Weights of a small transformer language model: MLP 704 SwiGLU, RMSNorm before each block.
Each number is 128 + 32 x the weight over the matrix's rms, rounded and kept within 0 to 255. Layers, rows and columns count from 0. Numbers have three digits each.

# v: layer 10 attention value, 128x256, rms 0.0298, rows 96-126, columns 64-127
# o: layer 10 attention output (transposed), 256x256, rms 0.0372, rows 96-126,224-254, columns 64-127
v96:114113153051175137104164086078188114143127107102125156156125139057069127051152192103124136125163126126129163135138153103079145192137117129112143118118083137164077154098113174127112166148109091
o96:134137095127138119151158101110138111123122103153139137153116144130133112133099093117150124160080123133122152106134149123130137139089127092126118136113151111127119138141122149098146100107145144
o224:193155167147140122103184149121099120184097141145103133088155064095184057120197121137079146112128090110096127166129159161139110114107155155176075139184151119113137131139132137090071112118116127
v97:165174152132152138156124140066054066094109078106176128104157127212103155145151106088118128145126122121184101069107105067095115121068153154149084114193096123145135099149157124103176118118135091
o97:125122129150163129109139149135115143140151110116164164124132136108111134130121136144093113135117141150133122138128103115114094110114154118099101115122109127153143150102109125109105127108119139
o225:151151071165106047163125117159120204134087135043153103118115143073069176141094109126110140118142095137117191174103096198139079156120105079115155147150163103106086133183113114094173158125121148
v98:126108139093070135110173111093086088143126148054125188181108144142082141178169138145102139209119158110113142129152143040079135106173156157121083108173117193113134122144090151080112100114117174
o98:116106080118122139127137141125103166131146130084103132126092123130137107146132149149113144133144104134105126149077090100125102138153110168132161121130102080124098143151135110129140111150083136
o226:079083139167113175110123129190134172121151161092144143091109140122140122120194142111103081130132080103151112149192108130102168189088151157096095109119166146149112172141152094073137179129101039
v99:144160117142156179126201135092083175102110120110080108149135112100146172124148124194159119095081133104121104084200078115155103134142128120158119066119154085104095124108157113073124144161135132
o99:146146079144174128171138089135101160097123137115150124116123134112128085136114158113154120146116125130100154103157075114110158115113105138121125085124141126121170111159159131107126148147163117
o227:126104167114141179209142140095157109107086089125132180149136128140064156052048203067132172172129141114115140098084176098102040124144078163142120066116074178186064199160137126088208139067091122
v100:168116139182121170133095101100167130123127163107129162113115159129132171122172158137149127087116165132104142088068100119102154135142122094124065184142059133139104158080126125125149083149118208
o100:119124158116146156113153155092118113133122112098137152157104156119128128151146145121125178129120142096119132064117114091118076141115084133129166163146114068110157157159119179117133120138102132
o228:093130135160059184145131096091156137142137133134109154141167135073060150109078164168121165158121114209066122160105133093223189145139136188104129132130099098116137123177148114138165145101122098
v101:142152180119121158131139115174165110155174186114095101129179089114096126109147097138127132110125156141160181134137069151096145136112070125169113118088026135126140106165138144089113134117124130
o101:130117099135139145128101118130108151157158142120123136114120102150154123140056119129110160129097151136136155153138101165141102139128157126168119133138096144130136109078103117080119142149155114
o229:189096175170142056137101161085174119137066120103106115128147162116142153208167111096079152173139038152145117142080185117155102085138137216094148120126099131178108159140139139102123205125163151
v102:155166124067103157053101130110115159171103098100063102158086111115126125094120140109163162083174136099118086184147100150124084091154110137148125120188121125115138118105197152225171132126156155
o102:134153112095148131106078155150090120122094114121138150118114147132144132128130162110118058165085142086167095109122103122120153100118115098128143119140144174112159090078114137094135125102109148
o230:120166043197066183212201128137110166186176120071129086047188156165114196131118106145129088171145141065085093113161201164133214133141098089195167125139140129096042168168086147168087104152139073
v103:114119109141147075086189177094132125163115129073107127128161128165080101086125107146098114078113096085118153157111092121175092143097151084158111132168089155145147078081154129121186127144136095
o103:128119106094121137143139140096141134148072098176132152094100078130113150160133113129091159106150147142153141142154107119146126135123149116149120128139110112125160134090145091119136135158119123
o231:100136092127103137194124081203125157134168101168161109132041106192095073159099094147148130162119149120036122153121152165136147139129111049115104059091177114166154165119108153172054139089076180
v104:152119117105089074110112106116127093146142082119187174180183139190098140115153120143141089115170098091151145131179207132103092113181138070153152051114104117119077091189154116139150123142177137
o104:084121157131102121165144147126125052133140144141114134181134134135124147113145145129129155142090156090150106120151158161149053126143109156125109128161132123150160127123092134126136120141112154
o232:156107126156178177085098130166213143181137123113084122084141104130155054140144060097084116138185162098108122132038134127127185111070102009093111118086101124057182074101115086151097100086105140
v105:097171155123136143143108147206011154170181098110093093096157077099120124118126145155165143133102103119121070120126131131135103185143093122122102175120097111154140096101105167070100096202090122
o105:126146151181141168113125133154125106146138129104116113123138097101150160102125113134152140143155122096118102117156136122095138098129103123098146156148151104160056122118151107120131131092137100
o233:171122135177098119159146142127123138097121128129057110150186180151169115128193136125108173078110095208123150119086069105145197124089072082155111119130113106131166149050123175143142195053145182
v106:127107150162147125125140115097145113186194091144188080119148144180111142084152124089138104136120130140133147134076105110140165078135128116200121085139112126142148158137141146121127104107073160
o106:165132137197150129132162105128151119141160116124118149155146164129134117117152109143104142176149141160143117129130142093146124132107132161136134118133099083138122116145113113099109123122112154
o234:114089135100118071139138177122130140131130143084125101170081120147149123205183053148106126155149131047207115153174189158182087155094089139163098122147186076056103112160151068157148175148147104
v107:101199105134104182143123146092025114103079074100111088166193097138094156086134130134156174133104154075116190147124161205172143113135086144169154131188171118121127187079136120095134174145113172
o107:144117136146140116082141078135108125153132131126117085081151152149166127096133141115146123141098137119090164110161136096122116169143116137163139131125116111136132080101111147118131176124163156
o235:136114094121147206137102114162171186150065104105136115134198098173038164122004075057084183067148079134162090101112088192072100043103077196142255086021102121127125139171106134105095036079125049
v108:049165138174106112125146118114139153110160111110111169144159102159137085144134093122183079179104032165151106140126133133080110097163132232141067115131102130138088144145085161097124117145111111
o108:127128098139084105141124117116105103144122123131160166153150151140124103174122159147089146131122085191186126134097107133132081130142145143141118115110130127126152159109066108132147140132123054
o236:165169129134143170228109138062122050170161103109128171080098148134160157078145071145128156151086131113161187174147078124181102157134103138089152130134116178091073112134172089100128084104161159
v109:100196101054116121144117131137168092137100136125174124159086174129142062149119119126150153117089145096090109145132208146137118113175069162144086129093150101090169093069169103119130122140142143
o109:145139106062151109153124098108132159124119132120087137135129143115140121129110166133124137125130130153091110137133115144144116157140118131147142137140120096121175095106128132132172079177115138
o237:162133120220172169100149132139177100147149080113133131179141019094151109099081162156045124108145082081178090152097098064056144064142099040154121157126085159107085189142144188148118068101142137
v110:098103094138150097143137111152136137155105152108139131158104081128167131138143146097076164117160159112118108131152132075167141178177090146145155134127099094148114108083105128173155134149125148
o110:150111134149158140118145141142134106149116120125110150105128156123103097170100095124090137169120140106122123107134129120124131154158126098099126153152146104108150139114104139099154143133160114
o238:095193133096150193113151132163160090068193140150152124074186141093136168065175017145126148124173113141121131109137153178119134153113183060136119184143176159173131137107092173107120160161159183
v111:125139116143122184118122082078086117109148159154115135148087123171078135109152125210189165143176085132207119147129117117081087123092164127097114129135104141033149161120132061171116165106144121
o111:133111114137134138104119086084128102143110135122123100112132130138142109126124130116160114110174174097153086091130116116115134125106141132124114123127112125118101102042128110106125131171125201
o239:128101168144068091125162184207103123233074086055110146098149117120122162131135199104132106157102108167117156164163075099161097115172135110098115158133163188175165117151091145136069114086125128
v112:122116155139132189095151146147138122165123121162105155130083077082148133132109111155142114185198097142124130151157186141142126152117161159109128168166111113137147066187099122106099175089186111
o112:122154116140137142116129138146137124129128106138115123144134109100130148123142112132142165100090082145132134111147140112093149140097121104120131139109129091171118111099151116110136116145148103
o240:076023166069123132191111136168155173163132180115140150177143171170171148125157218141072187061098091158146172093070113145092095178143140143118136129117010185155161172128129074116073065120086201
v113:103141110127109130108190122133208105090153104118190133100143122096130116114123161107142120115112110163025162155125135186109136143178146132104150129059110107124099187142131141092145161103122100
o113:114137168118123144156125140161123083138136152137111140132146102142127134107119111150180121123144097099119092131118122135159115136114122137109136124154079125149146098131184111137150140119130108
o241:111124126093113152103083139045071109157151124165141169144133207049130086086132151148094119126187142087128090173163197087127078104084187131125049103165111177068111037129055144119064071042156225
v114:141033084118141132103148138097144125131134135058121151153131192179127158121126129136163119142098209149134139183163092094121120116090092088144149131116112139148073154080110145158186134123159121
o114:169086111165177139127151133129145162164131090100111132166149104145160126119141079155131154140121145087151139136139155162158110134126134102135127157140110159139110121145110131125134147114113097
o242:137116114128116121093159142134163102213156162126131116132132105062102176052149165067105174125101089061061142057107175089162106118195178051105147065104105135153145129137211177137083130104110054
v115:218139101087148147106135106170112083115131135128074135133127101192140181189112106123107110140106116140085110112109141101101148130126077129152122110125148114123120104113089118108070191111106140
o115:117127101089144151124134127171113123115119110138162142144162121145134133143168109125123106126118117156116126141119138104107128148138095154130159146129154159140115137144140115165103113110106117
o243:160094138156068093178127112130169149109150187164094118171156094151126120041092209130200144134159096051086148149115122155059113122148127197134111139226112119144184191147092172104045109180177154
v116:113117138075136111135083141046154068165125090085126123087148125167181121056107154131157134141144153163101138162183138136161168162102120196126154147104097208137141135145091116140105092109132123
o116:140169158113158103137137106173081136145081121129150117115154121119132123126140130163149109141125104153091142119119136134125122120092119151113166101110148117122097177116129134132117142121173104
o244:092148141223129130101148148154143199129099146157141123119059146073078143097101164117100138159124117085133089094125116143134120209162233078172105154133103069108085086173156158102128135132097086
v117:146135135163108159085106078090120133136131141082113139127153103140165119126147126146109094099091172184130092123081144136064150102087140085141139090113096163091114154125112129133109153130121081
o117:121082146156120092075116109121104127128153121151136179156130116156117138124148126131109159085137126125148161158091121115128133129157105094106123124146156142144087108102155157118121128134138168
o245:112162115066135124095132089148127161148139138108101021160096203149126071113252127163089096198100162110065119072109165120163101130150168124104078082067124115120126160113238108145170097061087077
v118:123169132103085152156118153135138132135162075095087148077153148131082106137150151120130149138157088132173112135106146148163136134130132102146099132130120117121105128158173100071112123098091128
o118:106107134123093151115154176134142178178096131129108115119166131114133129131130145140149155136130073177149176128090129101166200153148180128137101173125137121122177106103134083120136096100083155
o246:142105196143148153068168172170148128110053090148092102173051124095154190115120132117089048096170125154122120128127158165125146084114087209152155146125083130109111103134127162111152108102173176
v119:135133200111107156104090084104184135111159091111150190192150141083160121117128121077137107154115121098147080108111143117108159113147181030082147079138083128133101170133144094176104093156123128
o119:143090133137123169114097178122110145154169151119099103122150152141133116146122140124160119119115147082103146109109129137100130127133090116122090118141129133144098140123111111191137139132124108
o247:141206130123131093164093188079155080131194099115106137188136119182134117137106081162111079103161098117143142145114174105130074124165165175148128086147110180106143091134157138076100100215098198
v120:136099112061141110204140107116149146165087134129110102097059102105220123120155092124121097126123141127092132154150146125150109095064115132178148110139124154151169146154170109101127061155048070
o120:152129092118111131152113127115129147125122114120111157151136092119138126129141109153104144144117176093083081143130116134134095087124096113140175165109140111102114137101130119121114180149139146
o248:138136083025118222130112150115125158135148174132177048145128198118203149140111153145104137156154103187161201117110060148138157073152198206114108145144089149074093127097040098142131061212153101
v121:084086135058126117108165103184173158087080119140140117125126134158157133087062117060149097155168085085114098105116132148089120081120133138117110066159162130124121065173143177163089177124201158
o121:099092145103116145170108130113129154121089116139148120109095151150125097174139139144128141123162142125145140140173119120175128150117130120170151122122104138115122115140107115131097153124110107
o249:188191074153128171133129101120128144143194168102091139154160101073173135135169061171135119123103096191179126199049135121112132170148206084142157132153128154179129165118098110150129000190077084
v122:141100131133118129145090123151151147125082066125119126149163173107142100090124125111169140131123151128106112136085158167073126068139129181212135177170140084152145186080119159115206175118178131
o122:132145125134120136168107131128149118164123135139139133140147134118130119108125094126139125128131172122133142089155122182102120146115132086153157126123157137140122147120118151109123140131127131
o250:122079182183201208047174109137142145150187199109106116055143130181124165103142154179117110116196166085175129149141130119171041098137082117124097128060119174107160100116182152109172124048120152
v123:098125070164106166143109101112134157182121101154120108136106129063116100097122105164134141115169119171103154110068147126165157156099184125195115135153123110127158103225129118072133133191149144
o123:104128151125128128151140177126144139124111114121178132148098115108108127149107103129105141149170099135091135115114112113115118118108114167124080148117140084139176148139128129091126109120107122
o251:123137136120144071175107151052116081167177150059116107068123125186146104100103129110157101102080124151189081093146210131096168069129156141160155145166107179053132052160040161139221091127089000
v124:154135083106156121143148153161083088163143136074101139153151149173131082092141093159125115166123084137085097160164124122070116181142146108069105161108123187116179072134089121153150102060153154
o124:153122118087149149129137093119119182106161119128120160131129128103088125107091102127113104137119103170104097124107152104121121172171149130130114142132127167142118132126122121107134108114112135
o252:112208204169166143112088104148123134115098139066132154117137133086141131119189136149161146109163145149091141095118128113178167135080150120106152091189134121119061122113219176142197086173088198
v125:132059128138113116157158089103147129121132130118065214169172143090136093116139116067101177136083062136153150139096086181101103195127149162118127078155108093073177133108224131126130148181146161
o125:140125093145147157095129122107125088171099131111116158103119105133130087164104126157107124137117127090125121126134140080166124106119141124100131117148108104112182084115142109144145178157138139
o253:000181137193114156107108098145095162096116118163106087108090076200192113169086176076109084126112108074094132129159135072176169113107000106158168087032141158248191174096140111071208184089153160
v126:186200141124140111095118120129043200112175094087105128118108161174163083118141139183104126128092091125144144113183114127088186169147149114155120135082117127167120147146161113131127134095144098
o126:142125136165107118113118116120090127144136104127120161134157120113132118136138108110128137145116124121132185121161113141122163137151136124114165129118132160176139101117148099127128124126152099
o254:098131048125137087159212153190184086191094125149129142113176166157083138107146163137126127158134191094085128059140147093071141078121127163161078115158139204088127170091165107141149144136105095